Weights of a small transformer language model.
Architecture: RMSNorm before each block, rotary positions, no biases in attention or MLP, untied embeddings, normalized queries and keys.
Training: a variant of Adam for these matrices, 5568 steps.
Each number is 128 + 24 x the weight over its row's rms, rounded and kept within 0 to 255. Layers, rows and columns count from 0. Numbers have three digits each. The size before them is the row's rms in percent of the matrix's.

# layer 11 MLP gate, 704x256, rms 0.114, rows 287-358, columns 192-255
097:129119142105114162098103137126122128136111175156113165105129127175121123095106135129075168121139126096126152136129136145127121106174089119097119164134106126120125147169149157122115124104090128
102:150139117132135083123165136083123114163100164113110128128180137104088138135115130124132118124141155133131106148171151149111126113095125133099125125084130127151109120101082146153148160151137156
106:175118110120148129177118118121126174133122101125116173110172165137124089133120100111093091150121125130126105139074131145117105102124135082141171123157116087119134113137111092116155078114145127
105:144114096091144140099108152102131102106146166101148093154104132109105115148113098165124124172153127143116136136111141124103119141124154154130140141116134154140095084140125122149161088123117047
088:105110125131104155140122123106169163123121106136124134121176129105159149178132134101152150126109149151112136129122131072151143117114136112129157152126141150118102141123150118120092137122093160
097:184122100128162140153163075128124112130085162111158138137136084139115112140130146176132137118157113100116097116115115160149107103121125141140120137120076159129152127129141139157121131130118108
103:143117142096164102141155126150143153162144116152115124122146124099147110137131143155158142141104136117128112158131153095106107088092136115132143129106110118119117112147173093132111059108083093
104:131138113141107138110125092134148167093132144171162139071134118120144097149125160115159123177131125067102146186111111163132112105096095113132110165116157128112103138160143117108118135159150110
104:132104132123098136129147128136130152127163171093166139154124135132118155112076133131158171146125114130113117100120113156135156121144108093115128171133151106160153121119158109149130086151127127
097:144135087118150119160145129107114127098154116085128141164159115117110117161147147139142085154132082133129157111125138109106113131134143121142113155138166068113137149111114133144133116160121115
098:159106144131103150138106130158117122158089136089089138114140177134113106146154154147172177143156121107125117132137136142121108134121147129134145126120143153114165162153094142144084122171156155
102:081141099174167134168131154150138111158155118123151109069113139106097139112105121127121121138128104103141135140115114142107128045123096143125135127115112177140163186162135118125113091109165146
100:136146117119098147074105139121129167159123114109132112137137116141140086118141114107103159142158145164139165115140137141108112105124157127123069147097119092162133136111115101138099145162150114
099:113093085146159111150123141094117141129125118090114121173157097083125110116172107140155193104122053136101168099133110173137167102145162165137120102154127126131131128129137155152122148096120136
103:149085106143139119149144123099111143134150151110146169092129135101109044094130141105127149128138103153138131169088118135116159145143129106108133112151151160146116161115111125134130141168148084
101:099108110151133139139104103157094158198118130089146099129148148083120121135172122120130105136130115112124124135115123111124139145116183131140079118101124102137107160099158087167118144119151147
102:122123118085136119113093124154147136135138168110119124113151130067129109099114125129107141154147140151111149141098065132106107102101135130137095136152123132092160123102114108152098130146127139
102:130106077151100097131149105161091128154143125112151171128184094172128128125152145149131088160158121122105147126090086143125092124146127145144123119128154175132131163044145099137152098136113111
095:112134097071134147169136122138097095140106111110159124128136169162089166130120108148114129116105125174138082125137138118116180134093162145108139117159116140130096152176134157125139118132131117
102:129101050108141162156109129138137112149101148134117135129138151124136115112137161156138146149174112107090115141094141119117136086082141120118158126119123127176152153088148107148153141177102156
102:129130134111122120097081110122139114105167150075154146134117128140087150107079118126194090103157109145124146126138110136103119083094165146136085161141155129134115102120120161149148104112101133
096:143118111108122160098146157141123132130129111118149106162126108131111117117126170134136168137151127144107122128158086123147093159161126121113131138131111112097113127139154131147082129143139140
097:160164154138156116138108117135110123131117124139099140099149133106158082137141118169124164141135116105155133152118123150101103119122116137099144129125107149098150084103157139129138141114106095
096:163147108120112153123154088093157191140117141130139170112126115163094139122161113166101195087152128129131121135144134120100166126135139134095116116105148142080119112150134112157137150172119136
093:087172171166144104119169094140132121157151158173118184111128123155100107097115157136145111095128164167140147114136121106102150142139111162075097147132144121146110102141116134111175141074144104
103:141073158133157124150136093132139154158141145120138154104166075129114102124095138081135138110138130133117179095132108147099132101114102166137119184065195114141138103119162138140188076079117130
099:147149111164132125124151125160151124098130131093120130112149153132097174136103103184101097158097127124127088166129120135110116136127148112110108149101123092129093093169156092137131074129135124
105:165078086159100144167090112100110167129143145184168172116131126133101085085141149145139162118139115155112182154142162139102112090090126167151136131116095124110135166135120106151162111091139093
098:130111124104089150102101148113148140168139130123098136168129106115138101108115144170112107192144075170138125125119098129106123100118134181154084132118165146120119150137119099117109119119158103
097:153128137153158102134121119123120156145133097149122128129145129149139124134113122149113116110133121156103124115117096120134161136147140160094123135109076108175121120091122105147138114119119146
098:138139120124176097104132151133138124119133116117118156113103162158096139119153111141094140112127134129108117148169120116084108101145141111130126160140101124143087123141147108146156090121166111
100:148143123111144101097138126165114077122115167141116114137159113125104099139136158139122152158131135185118092097131146143108101148096150091122117112129070098111103119130093124161146143097138113
099:149118130125142140130135168147131150148153117132133115080136131118102114090135165091150096107136095125129133080094116150098135125109142189121069118118140142105154130121112091119123148107153147
102:129107152086111121189118133154138116096144118088133149147124137119149160144120138109101105126155118150122133122121148169117094117119120096107121171129147131135124127151153131135142119153159120
102:144139163124097121132137114102139142098128124115189104108157149118115141141109162074146124134148128105122158125143110152113116125136077139103112155118184133181105111143152139149160130135119126
097:135090159104137157117078109169135071136106171099132152120126161142104110122121130115140128118181125112177146149148105155127121097125112135130137139161161131139197134100163148136144143128123096
104:167142098121131168099087130128095119171107124132131133127127131108086138132102131167139138145085116139131134165095119123108099132153127118142110074111146142130105144098138118147142070127164099
105:129146125137172131167150125131131081135127116074139131144115105125134095101141127143118169126134109135132173169121154144130140066118150138164094164156102088170137147157148132149152115121124105
104:139103131175159153130146125114121122157108142163112103133130132096131167153080105155082113152162132120100127150132143134120105091101130168090141110136090137116130125141145113130124147165099130
100:114133108114133120140134146123132172136181106130147165108109139100105130129130150146122097099117098080126106126147141152103125094108117181142131130152124152125121136155153125142107119105104107
102:154143123111140148108124141146098185111136120094131119112130151145136149144152143128120123138164124119135156141119164173120125151068116101106101117130117115196170187127123129108185108104140126
104:135123103142128133174119131098133146149163146104181125103152112139086122083102130169099148089105078128161078120137105122113139101144121170136136109118186162142131088163150114099150118145141139
101:127153132128121149119130136149131120133114132121145141140118138083119157099117076133109123113138130096138092148117085085105078101090087138135118127126160113102152127102087118105120148117111138
103:108129140074116141171132105126118176116142115103136156132158133053104155104138175133192102138103105125108117152122097140116134160125126131133162144130121094112112143120100136112145105132150111
099:112101078129166151138120135144106138115128152116136134141104144159131129128092126123152143140144109138130172124111143141128091110103105116103147179140122124123111100137174116144112087150116108
097:123073125114128109142100152063082113137163122072120141128115167114145116115130088094107105129130131158123168101065137117115105079129136153119104164112133098133129140174153150133173113124149174
097:137134119134135141111165143162115125156128148130122171099126134098088136124171091160164114154113136112164131109139124165113134127115114165139121097139155102117145145131115132108163092120159113
102:114126131100068137132128151129125128152087126132139156121150149135124092134165147165129151122171136136100128152126135120154143133100133133113125113125128116121133130113175110118130111152127108
100:118118101128105128171093152086094165118154119106140166143147150138124118111115142111090146101122093115075149180095133120099142120130123145172142161144137123119103122141138163112129095131105146
102:116085139142106139091156095136112141124185129144159110150178138104127154140145177148114110127162115120096144183138111111131141110143112157109143123159105085124131181142127131157121134146157121
101:134136128134125125126160117097172196156156124091119147121124115155106124101150117100180112113130148158148114133138131081083097124142133107128147122118160148097149122155087138113109112091128090
104:154113095146197172188104093151100118166139107110092125138209159108124145139068124138107147138114120121099100153146147135104123149138124152103122115107126152108123124140115117126128139142095179
097:150120136104105124110093139117143127105107164093143126147102167103127120131138117150092137150112117130094145172134091163125127136138131125124121149136098145117127136133102142117165131147125164
103:076119106104102154141149148129171122119163130145127118094108110131103124121093148092142137123134108149143106119106120129132171108123140108144139144106124131113114108152121129139159078067123119
101:127115128093143150106152107160050114171176151140100134122131129096146157100169100112127106164126110112133120149144109110098155169079160121129141139104167103119139112129154109140134134143167134
095:118151071121120148162101147107157117144109128144165138093139130163114147156140127120135157122141090060160187122092153095108121146100162118133117173189150140126178145103121114153102129141100110
102:140112121143115107117134109110076122111100156129120148129121102091077128101166149117102102192137153155128103188128134155128153139122122110141125138144150120163114118161153122136159130128133095
100:129127120075159109079105130148079168139127112141124137171113128117153118125127140169076168135140101117130145142125130143120150122141134143140145178131134137153105121115166120191104075131115081
095:172146132129139119129119101157144121123102126075104179082151118117123131132126153111113154143118150116122123128115103123112092107142113151155117111134128103118179147124119127165149100152108137
098:213151126125118137134141092118105106153164129127158156117113157110121157151134161126172125098176135163104078163134135089139100127120166193151134114129108102126140107188111135133151174133093103
100:131142111114134143141118126140098176114111092113132197124084154128159119138163149154158105141162109135129142130098164080115071129072113111128124125106123139110117199150127116117148133165138109
097:130158118144139136121125089148119187102156102130149154161136111122117094126122169146130148169181130137052134152135130112110103137100107161094092126116124139137126127110129109132148119121134131
103:112060080149111124077138104108157126129145142167133194085098138094130126125122162103146139124123144138071101150158122122091125109141154140151115119139139112097123158137143124129102110122136112
093:152128144151112121129116120124126096145155095085142106141117163117119092170097155168127118155142117139118128132125132155108092105089091160122103124103106141138131121127124098167104091120121145
092:133143095126143103168106150067106165114139130141177144089152116139097110105172159152124093146180136137125103151099126109131071149120134154165133123124116157137169121116136113119143132163095149
107:145155122118156175142081115145107124126110073107148090123116140128093094112101091153142148156129094134112117125097148093105156102119113092143157106146128123117129129146123117105167158175116135
103:158109085145112119143113094124165106139108114127156112084138090177145073157152176127147114158106117150145127160118093163122117114125184097109155116120147154146138121133148113115107083137153091
103:161174158163165135146100092121151090146146115114130174138167144142141098122156151161106129092123106141086117147118132125115154106108133166107137128140114079138113154132115129133102104129126128
095:148127143132059132204139129120140095188163147124127113142117144141179107133117151111126170163140126111090115130130125124145136138130110158097108113142099144122120105104147147132132146170123138
099:107122148128128120122168119103136129112112121128116103107158106118070084125122114125159147169088142139145119153173108114122157114134112114105069144122144161114104121112149114106159133144108136
098:107163106136140157134136073133124153118111119106100116120122128112114109110158155114137141153120130151148178124118150131100119103128170125119144094130128124121154120129114098136129119117148074
100:164106119101135151128152136113124132112110127109118137123092168129141129112120081141129094172162132167115108147112116128107097129069092138147127097120131083098141140150110125140131134160119109
# layer 11 MLP up, 704x256, rms 0.121, rows 287-357, columns 192-255
097:120127159162158128127160129197070117146144111118137143093132131126182175117163117155130112130158147085141150147091142087094116140095109141169171114146119124137140132079095129112127129102158106
102:129122099126110143160116108138129102107090102117156108091126146110156088115154140130123145114160134120095107101135148103132165141148129169108134152105106174103115124127102098122166145175103150
105:117116170131115194112147113102114078101121138151105160127103159099111157101120109116147104180140155108109107136091105154155101128155137084116146137169094095102134166113126132152132126179077127
107:142138144123116104141120120068105108125126118140129115100128188166140178120096098109143103082102085121127146117089143147138107085142131064134091161177179109081130122107169133131107137077166111
090:134108127178117138119096136113089113116101146151146161148122163085137168145102152169136131088129141166152081112122146149142098156126097131148166097146145159151138146129121159112168128127163160
099:151138119144170072144152082147142156160125096115150162125136121142115125114127090148129125084119097123155124120134138141099149175117120121128120133123142171161102113103123144173135116106100145
099:157154114125120111148122107105127113128128121131060094199172124095099144133116128137125165100113125117130103130123120125129129097126129102125097154136138111138132109165170127124143179150178116
105:153085149139136131158117086123103135141120114122168140131124143109151098102118136091132104065128143104106111138150140103121137194134129111140102127146087136126124107130148087141137094141136141
106:121117105128125148123123088174155145127141171156111149119178143122099097166122159077150124151125072147127143132171129140150105158130122094088160158095079085138115105136134094114124101175135122
097:122127128107137113125091135123123120143153145171130116134117147132129107114129114146123160099085094126143099147126109118133140103167109108104094134196145147087065139150145113107139168093111103
102:128169084109121125147088126133148116146156167141147127130168117143142125139100132162149120119087129117094132119117121148118101117152160128155149114158120163119140099112072145115150106125113133
099:129145125123111113134108150162119103102145128093104146104101119120106111131138099118169131094117094139094138187133159160089097125163085178105128140130093118158117132162129167121121089136175165
096:092163105109092102162098139092098099153132156081174151102112132123153162127139100136126122132130161147127139107124108144101156113162143129109159130141117173115158174099162155116137153117165173
099:128087153139094091115138127125116143114137148087125128105127140117124103141093138108123113156091122138128101132140123119148144106163116156109139137182141145111127165109144106138116139132144132
102:130159161166118133102130138124162132114129122155175177117172103127197157108122163132132157165122120155081140122122151135141126110151133113142118126112148115156138139140139102119078122093129121
100:179123131091118174155088148134144099167127129136122122083128128102151110122112166123116105059112129128153123103143140115116121180107152147127167138151097082110172121118113103113148135159147131
101:130136148138117131147116133140119116150099135126157128152137114175120124119112138110129138140106132109145156142132157148180127134158135091114101122140133110145170103131123116149141085135149113
102:112156165134112150154137131108101148114144103133137077121123128125106080132106127123082146098148156095079121128113085167128135150122081131105158130116144152189138156141156143093121130165150119
093:118118149148093140104143143162111127127128126112134133157109156175086134111105113190161132147146077144123146128141133107158122116123109168140097123124152092149150137144145130130148121095154115
103:082117118131133134109139093123098104111139139096145106151089133099125155146145150123177107128157090124139190106166137153128102115154106102128147163098159138143127127114110115123121128094126128
102:095110099135134100154124130147118124164053136146119093142115116134131130119141161122122107121159137140092115136133106089123119103138108164122157114113109122159098123141130130118108144146101112
093:143150097167138090142105109164092179148119208118129123141125152122122103119106113145161116076159082094154134091145126109129108135141140115095084118139124088111134134136121137132112143151093057
096:148093130080151144130104113171164125147093124111132121143131143131135124117095171178097142130135147149161114113087149103122124108150098136149127184091133065112107138128159158075131102109148120
098:159154089152124137119120065079154161099148089118110130155118092178091144163113122130194150111101136122144171130142119143137137077152118142074151109092164145123100119127147089133072143140132160
097:102135152131134170144156089161131089126145154123111072113105112147119164118142129109124129104119125134111101160206099135124154140097156130118155095102167086110148105127152128117092121163155161
101:110138137141141143123140115108092105117128132132089103131128107112098128134162154100138157142141106128167132120131114150126125116160098141161093132121137078180136095131139136073085105096105159
106:143089167099111136089157104144121146155116144147134163133126153143107131170095145123135129165183111114113168076148126168135122157108130120147137077092124087100151154100135131193099124113165129
101:124143131136150140174125084155103125112144125098113106132134070156091126138099150137115137063111149135159136141147125170115160072118147162121127145153158154138118149138099158141135134123157132
102:170113156126100128155097119089225140100121129113134126098097129109179079122121120072131133114114153140142153118162132130139114154104125100148146106113148110113123106133109154147087179139126139
095:092144126141134122137131129128109162112111095103137137142149164103120113130122169099181093140099134140115123159145143121141129112124112151120154085110123121159058110151110097172077077124123141
095:155100107123150113132091138141144118120138094074092078199093157164106105104106116124164140085109104079148113121076110126126132154136127141152127140134115140125145124102091054147113125144125110
097:128142152100121138149095101171108127140160174121107132097158129128120120137121121150146121126124132121124117139164150159106119113162142143087155155162128092123163149126148158141143146131060140
100:142117144096111108121158107107165081147129132146166125117124130127157118146102101129128151134117117133145158132101096123135164134143173145152123131097134145135175141118134092116113132141129113
100:108113103136121122139130188151064100136108117125102122175114113154098117122129144121115108176114136135130171117188121115129139123126144156145074160134111146118146139117108135167097136145121140
104:140069094112126191123142119124126052154168139134097143133124174143112147125178109120139120097117115130118121149134118142112116188114127129120136148139111136165104138135129120123127133151149154
096:121125155147162109122122147104112140109132094181144143168138136168159119150156168147096113153103084165125144124126120130123075142112081107115135097132133141101134153111111125120146184151163101
102:132118106128130144145092114128120139140135167130109097105119096136109161171142126149106096097161150102101080175110139131092145133129132156121104139124112118172149106166111106120114148145138113
110:103140138142106101169114089125112166110147090130149141111137138141151118183156148145113116119118139174121112134110126141156121110152131153104117148138156115113140106150119116124111153146176109
104:084132147153136123154136130093142151175080105105119110124100119106090143086125115100149121082135129109151105137103111111129130135109190132140153114098129110161156182121141162125121116131091115
106:144152144122125129109114136136112144104108081104147100101197113128124135072159130126138116136125151159136135124154118169143087175142114116101065151065151108094127145127108186133166137096126124
105:180112109160127138117132161122141150112135101116118096127112096155110130147126130115119149144114099143073143124119173162118133148089105135129115148150125127152115138134140104102137115104102097
099:105115105087118085153149163139142103131137100102126124160113140145116121158104135106102093133121155087149180102085097116113161093138120152115155132097137138152092176129145101131071120105090193
100:161086129085098102159175107140111101113126142124152128145126163156169115119131112161146104165151103135134157112138174101190142146148126125106104127138131126162124129148154156109108133097140126
107:143193116152119146131090141130148111092151094117145138123135113132104089107166137167116103136109145122132131162122124108101144119106124124095126118122195153111140092137125119105142112113139091
104:143092082124130161120079140157089146091106142151156155141088155150121150142059138118171128159115119145054153133163165103144056119122116122127107145130122129141110115112125113129122142134080126
094:157135084130114138106091107093081164137098160137149113141094119133079050133123115139132177130115145166122140136144107150143106111134162141091148074143158066128125140121155121171093148209106145
095:119146095169162143117109121146134128122164106115148178111118155133184151100146132137134104124125129098086172142134178108113130111113117084148122092138126088117103172107157124094147164097132130
103:121176126176140161154118142134107125141158144128169104082150074152123128089157141146159118080129107090110101097121106125130138130155093152153132137087182127131165160096086131157129165162097094
103:133145150122119141134142137104123125137141072127141157150141134138141095155146166151113110131103071104089109133125153150114097106131111155153128147137115137101123125134166111154117138123129134
101:125111121145125092105138131115147139123148133137098123147136108118101139121106114130082116150129135109069165136096141100110134143121107128137175152152148151123109160147129119102101110138110124
096:110131140125148116128166102149138133129185133134114100118104102132131155112121139122150129082136111142108133136083109124104167139122150095141109133095122109139124095124115127108140110095132149
108:128118155158135125102110129112097100115136128154139049128115130109119113172107108128080078117108119151131142111130088105130163106149116128091158095148113164151107144143143134119136119094121147
095:127111098133055098089133114131144128114124148157131152128111092159174158132130145140107113191107102165154134099180138140122108132064120100127134118128112135118125093079138094196170142102140149
105:155112128129097143100136123104108148139164135071088173155122126100119119125101111123112131092118160156162167135099117101107108140044134135135119100100141128107150153119128157086088116162172084
099:113126073061117127126107154098112151097133155139138131142141137179091113146106122101123109140128131121137106160126114080144123100151123159112131129174125144113121141116105111153152122110117121
098:120141163138125123104158129127113139133120123123070148131100089142169083129155147145138161124156133088107133129123152169116097096115185066126155142119148116136091112157136134135116065124108166
106:111122125159143111162140146082078135128164141127152138164138101112119079078119133099108064123139180127141077122153143143119157131111166147167089133099086124120164174145130154115148118104178113
096:132147082152131109139126149124108085122113132081088167183129131121134145183137099128136072141152159124158103132147162171076138127143158106119107069106137106125103124129106119159154138138131121
093:130059153201157091158111146125125165135125135177077127151113140109162099137124092167125127099149111108155143144150098131161101118096156123158120128146135126096104083130166116118083106138136119
089:143131130108106156111127091141112122114143133146114120026167125114084120135101141117117111145127134134135143125141137128134151167138122095117151159131140172141162117142125120121133129120130173
103:112103110112139133133093109147102126084111118120154096101153169132145106114078119115126108179134122141155124147128084125130129140118102153121121145111128138109127142137122117113107126142137145
098:110111132131145127179149108119171138116120130135093156135123118117129141124157121120127158116117129083152109114142173164116122120142091106137110149144116151078178151147143132129054115139085142
098:115155123082089127116124086117087105120107149125134150145146118103131068128133163120137219129109149164134172121135158146109116130100094142111124105102127135113135112123125153117117113110111167
096:098122101108110188119109133150130110148080143125122114127142154147166140091136084096154143085122121083089146152113134067161158133160139122116108094134139172118081117143133189126132122119119117
098:106118149164125143143115120155154171118148142120117142147148151097146163119127117121169127090164105137119110143174161107119183163105085133124137152147118107145124141171157146099159134105141116
102:129102174171138097119107133129135165139090128167101151133133132068166123115169097070121103146136137173137193128156127140130095105122165172166159125119134106113104048164153109104146103120099124
104:156105117141123128129124114097117164160115148123141151115113092149127115121110139130142165108112160138120145138190129130126106110111086137167136160097116139113083162120088163088143131136098124
100:185130100147131147167146160177131128122116145133124105157139152127128151095140156120136148129190153098118146129104146155125098081100188132107146143138123114140105127112139169142117119111109108
099:138149129117146118096072141124110120151126141109121135147137137140145166157105175138102174113110100131154129089111143085110124116137091159134144113126141155105121126120155154156118118134164119
099:128122088095102132115112191142098139126144137115118135143115163121140111153088114141118131125064087147136111115096094108136131165140092173147122125156127134146137121145127154142132159123131125
101:126125081174096134088109147137133112140128136117100141108157152110086156141123146108114103103104118112152148160146123133115150107139170155115142153118164097152127131162094117160125128097088170
# layer 11 MLP down (transposed), 704x256, rms 0.112, rows 287-357, columns 192-255
096:124142109166117143110124129102125092131175112156128151131103105136081108142078140132159067157127124155121096081128177178114110137125126102120133162117168132114123115110116118158134166152120078
103:161126120125120129099142138138140173087132093115128134143168102110157109142148110091155108158126116162131140143154127149061125138139127101135149116140131140163151116120122147166195197176128131
104:109188114119086150121154138148170182122069145117126111146154153151151131132161135144150082141118122177143142147145156128140112135147113155116114128124125123073137118142134162131123136129164107
104:145122084104138152119149099091123160160081139119181149154112110136124114135118133155166146129144096111144144110168132127096117157126127094127124099126116126122085122124136077138134126159102150
093:134160138095122104155132109136115157133116133095096133164177155090130069156111135140109130105144137155113122133120100134110156114105163139118110137165129134134099120139088103151102122127125167
105:117067149141081130078138146140114086122103141102162160134113129093195158096133096135143156136146135124111113128091101120064123099152188128125138142130092117122108158108150104145124159143110170
099:100133148149130144129113153082129147125132153133110155094145128100141115144136142102142101069139106107165165155129118145135106115109183121108160140165097127151170095126101149202070085124129125
101:128143113129140098142124111121132123153155126155132094111147134113124131147159069104112122136101135183162154067118130140101129114083121124101143117121173125141126131134163146089104143152102162
106:110109144166136131173129110159144109153115065157119125156140108123148146125133130113091149143099141118148150147115151139166121171122113158108125142125149132135108146147123072092129113149151152
097:133116170102140125152151125148147152126127130111072171078152101109116110158134128146159151157128138106135137163150084159068081098140151146143166171139106131161118161146114138131105129133165153
100:126116119071140136141176132138112125172185140157137130089140122128127173112122138126121130095127098118103109170121104103144147083106084137097146112126149148152113128123154110082121105111118116
099:162104156134156144092145137128139145110149138184090120156074061132152165129095173139162156127109119119129139131141149166164121166141141166131161126136178152110152122134142144091181148117155132
099:133088118097113144145141116114130113110075151146108115159161160087133098130119148142145131185108112132134166136133143098087150094108108141104107132126153124097074129156119081162130115104135138
099:133100157134131119143103168110130145096116090106124081203097121118174141149141147121161136161150094095157152156130098131191141085163131087114110191180103109132154116136066116131134085138146121
103:109178120127145118094139109088140134116118110125145102126131170147163169154186155141140115129114188061138142130132101125145123164123099132128117094126116136126141139150144144127124111130153091
102:135091151141135161092151144177161121118168119121123109088123093094155123148090126145130122146144095127115125166135137141139134095136107113089129050107154089167126145143114143115117109178146116
100:135118103083104137104132097099135098141117131128103153113144111092129129144120137123120107090136102115104159121154123125114144182096128121146157134102091153088093149159132138130146103115097149
099:115196135141100126105124118083107140092084098135144123102118119165178132172163091105116142163162105134145132142134146109104140095099161106105110101133129125127122173124080122179131087115172118
094:128103094102166143148141100123161165125098140159117165098135082137175132100169153170155132075083120138131129139163159128136141112127111118088108164117108173139128133178149123153100119122191149
107:095101142121098115129094149095134129156155115156100179115102144102146126112149111098135121099137172106163121135102153147041151147163133163110152105155152132094098140109125099131068147130109138
104:150140132119133114095123130150111085171102108130106130095123160081103109110144131135160139152166117139121133098119123165093152109130112157109139111129131125139131183129107105118093145107106105
095:137135120109162124152107087117151126132118121167133172068126121146155163130135128131155158107128076161116121121117148194117113136153092093118105113160131162123139120132100112106109108107122140
097:155153112115151104110099112122088122130110087154156170105103076125134152156126113096104095147204149147167115098121089140096113097133137120162177142131143138117149131079140145123127128149148158
096:127098207113155114155107147137086109094119128167118099107104069148151156122139129112127122104118177135138096153157135157186172134121108115133118119106077122108151170132110133127157111127142092
098:128112113159119126126127158133105161124119180093121153159138098139128093144120149136113152130159158096149124123122111103156132137109115132154101153117153117143137130147121129168139136123143108
101:091087126131149146129141143139148086169142133119134100121134145118130102135146145086174129108101177138141131158089105106176162113136180144141116101111150082124157138194127145140119125125115143
103:090100145143086141074090135161093112089106141103150121143159122124126138126103132129112097092129103123130072131137132112131151127144125120135143114175136124163139089097130138144136134100144147
104:126115105140123140110138134145108126132121130156144109140109134119118136102099164118129109134151106116161137117141166147119149151120088131134116091156123115151157105100115077160142125158141162
101:120115113124149112126146138109142123139149120096158131081145121125120131156141132109129124140117098110103116166123097110143181085144142127113098120104137132094111151156155115090104117140139151
098:141102119157105109130101133098119113138161164151068110099155121125124139118143144122090147133124136097114155091163144125129184148094167118136173153131136136138141090158162167108193126121070111
098:138138110101136106110108093138132150153118158138146113094127134154143119148128128150151110114135118116125089108120133111168085124137104133124134108136128165111108168135109153172158133164131122
090:169157097136111109131126168146123108076073088138151134140140129126091089136129168153171132159137136127115081110174138151182131120132132138113155129176148120149105111132133110110101121139135085
097:134107092166107117149124148112141110107155188100112142163129091104158122162149137102106145123128101102117094146130150156082133127129157105166096113163104128145124076139134134129147111103110067
103:113149186131113130159105147136135157121113156136169116117156129120188164120091144110111158133124111172111098128100151141064086142098060109145151133151160154068101114124138123121095130130147138
103:121145114116121116097177093116116133172095110159119103132166120141151141120156125135128117157079160158162178089127125179080106154119152114119105115115144130098088106134095121115113122094113148
095:060127120122106126122139133118126104138147125171103141147115077103107145073104159136120114201096079089125092141134132163110156148115134087120131123160141123156150149145152110136082092133153163
103:128085141166129098137108150148138172154157173129140159120142113135138085153163112124103133153112163086142109114134122125115093135135159106141100119106145135083109115148111149145124148098135136
109:134163119107145141151124096107168123120116125143146104103142142095082059119113119125144150188129111134118160136104181169138125124121121171125127110112152116119137174134122183139115138126113167
098:109128138147123132143140101124128125135115121106157144129056158119119098118155111140124133060163195121126098138097183081189120125136116117099151137135112141133150152128099108126108112134124103
102:123097117109126131160144155080127086143158134149119103118146116144149132156125143121173097158117111120095160127141087140067127103093116132113134129140122097106126179119112124131106132069146141
098:143139143106065144112151117144087128118146158145114169149126127115137110147129112126122073089176194097154141121144145120191118103122101120092138134132125137101098125149127103114125152139131158
101:124138101142131098126142103133130132150148120114169115150184143106132151146122158124093176100164090148161115106143114129063138084137130151152096152135140109130106123174152120140141141138095097
100:090186122117139137137073144158101117132091087131156127103122173089121144099127119136187101150141061134144140121164150151124128107151111087128120137082126138135137161067137104105137148153108097
108:143160129140099115120148145106128109100162142135121133085133095129109160106105142088149098106111116123112167137119114139154099150140110133135113137118068133156120114120123127111153113175141125
097:141107127151146100119121160139131142073126146089139089139137134097126132151141155117123147126145131151129111148150114112183129127177123132129164131121155147132082113126076167117151103127084109
097:142103145136163121137154097100125110138143105099082126096120109159116180110106123149171096162123110094168146173163097103153094121121137162121136176121119106096145071119107109078145096113089093
096:158130141124111140111112116120128127114136144139115121153139089156141111145123120153176148115139150140155113157124127131164127135145109140141137120169103169095135147140155082126126103162138129
103:136135150175147127133076090071145125107180161107072122126119129161149138122139103111169123135158147141101148125073150162164099139128101147156156108093103132102091112150109164098157126102134157
099:128138142159149112115103140150097119131128160126136165098126129146160128116096140084151141136180176093159127141099148135172103108103127105115116111145154087128115138115121112109128151133130182
104:143148118122106130105174121112148125122102149148132132127139177178118119130104056104132131104100136105128136132142086107070094123134169117097157078109138135109157143115149110121133134125152162
098:107103128116112099133127118109138176138103132113106157104082088122140113156123129133156138130103185108135111135166159099143086161115142148109127139086117125101146119114111129144148126149095079
106:151136101118101108111106135085168106132142075122111139117137131183167100159111129124103122104196177137129132171138129114130133121124118137142169123088096140172132160136138147180096111126118112
100:168124128146120144122181166121119128164131097125139128103167147134089097117110127169156141134098127082122121141068086135123126104152153126118151080128103109151111123168116130125080114146086143
101:093153126122157144139116108116166142130115110159136140109067128107119148103129170120148163127147208131145096093132109129176142154120150168110089121169111126100122109150131108116087134135107129
100:133110128145135114155147133136147167092176147131116140144158146134151173132145155128134128055144116115149122139105104151112110148171119167125089150142158139106152158166106139072140141109142163
102:101128130142103119138143118064124126126139164127095151132160166110093128157130122135145127133117133144162162126131154104136154086152138142124098127159107101115150117152117103109143161104120132
105:117174114118111126139161131118132092081147094098145083089083132151145191164132122160124127122130083148140094116172122153123119121133067148137173129160118172129111133136109137085130121156137139
104:158135097109150143112120112121138122126087117177116139108116153119139092140159149140158146151109154101097123115125103092074179104088140114082163163116152136182139110168138091092136076112152163
095:100103127147077116154193113080124103161117149082136133119152123132135189138087111143151134102085143127125121125100135101161135135121150148105100136093174132111124159159127128149100117127099141
091:120138123106145133165144159112109109140114102100125129092135108140114140147111089133148159118121078105114148175120083040118134152143174136161124128127150092118147148123127106129146133153143109
104:113134123152164136150135125106137181121160143125109117117133151138083143100120164129136109130144085124147149132132143079101100095158120100151112124161156146140133135120105135143148148117123097
099:139149081176145117141115146136143145162114121098133112140113142107131142159167147122120125110138126159098146116155149154091130149146070128103113106092121123178136149144110146099148163133157130
100:139126146138126156117103117106101183102122148128170122122109121179107099125131153148123144053145185121116135102094134094112122144112131141126165133139104110145128122110108163124154161091134089
090:113155119096150135127079137087127140123110117134108159141158139106146129121108149149160104134134142119126125135144114145081120120104137156145135132146136100101093118109138080128105146148142112
091:107085102091102125140122126118135149174157148086163167126158107109126141107094150106148111101107105073084158155134129130099125091108124129114128118111109126119125168095187145145127152102117139
103:158143120133112129101119112106080106140101112083155100112106166144160098119132140132110141130145123173119094104083123099140128105144128080139170123098125104148092151102079091128116111148170168
106:121145159113144150140167078116120156109125084097113122144188158134107147093138136186120113115126124105131102089125114124106097075142131132176156128140110118167147093146103098113118141139121149
094:107126126165140110154110112121126099146141141124124139150137115156130126132157146149139155134107052134099084153134099131195094114149122107120112144202122123127098123134133132139126119122118133
095:116105124123111073150120138126123121158130134151116154135118141145132148165092126125154136142182134142105106123118119150168075170092139079146145125145113130091121132128133128116134128164111117
099:105147112097123104120139118109116106137102144141103127107126089098136100099157107110121104094145091117137175140152161154155107157103119113121138115101138073117101103163183163118169127139137163
101:111127120146129096110156142144145129143150134124131064134141146111159134085106088133123121140156152155137158118118103123134136176134146050113145084113130154119140173116152162108134121180166095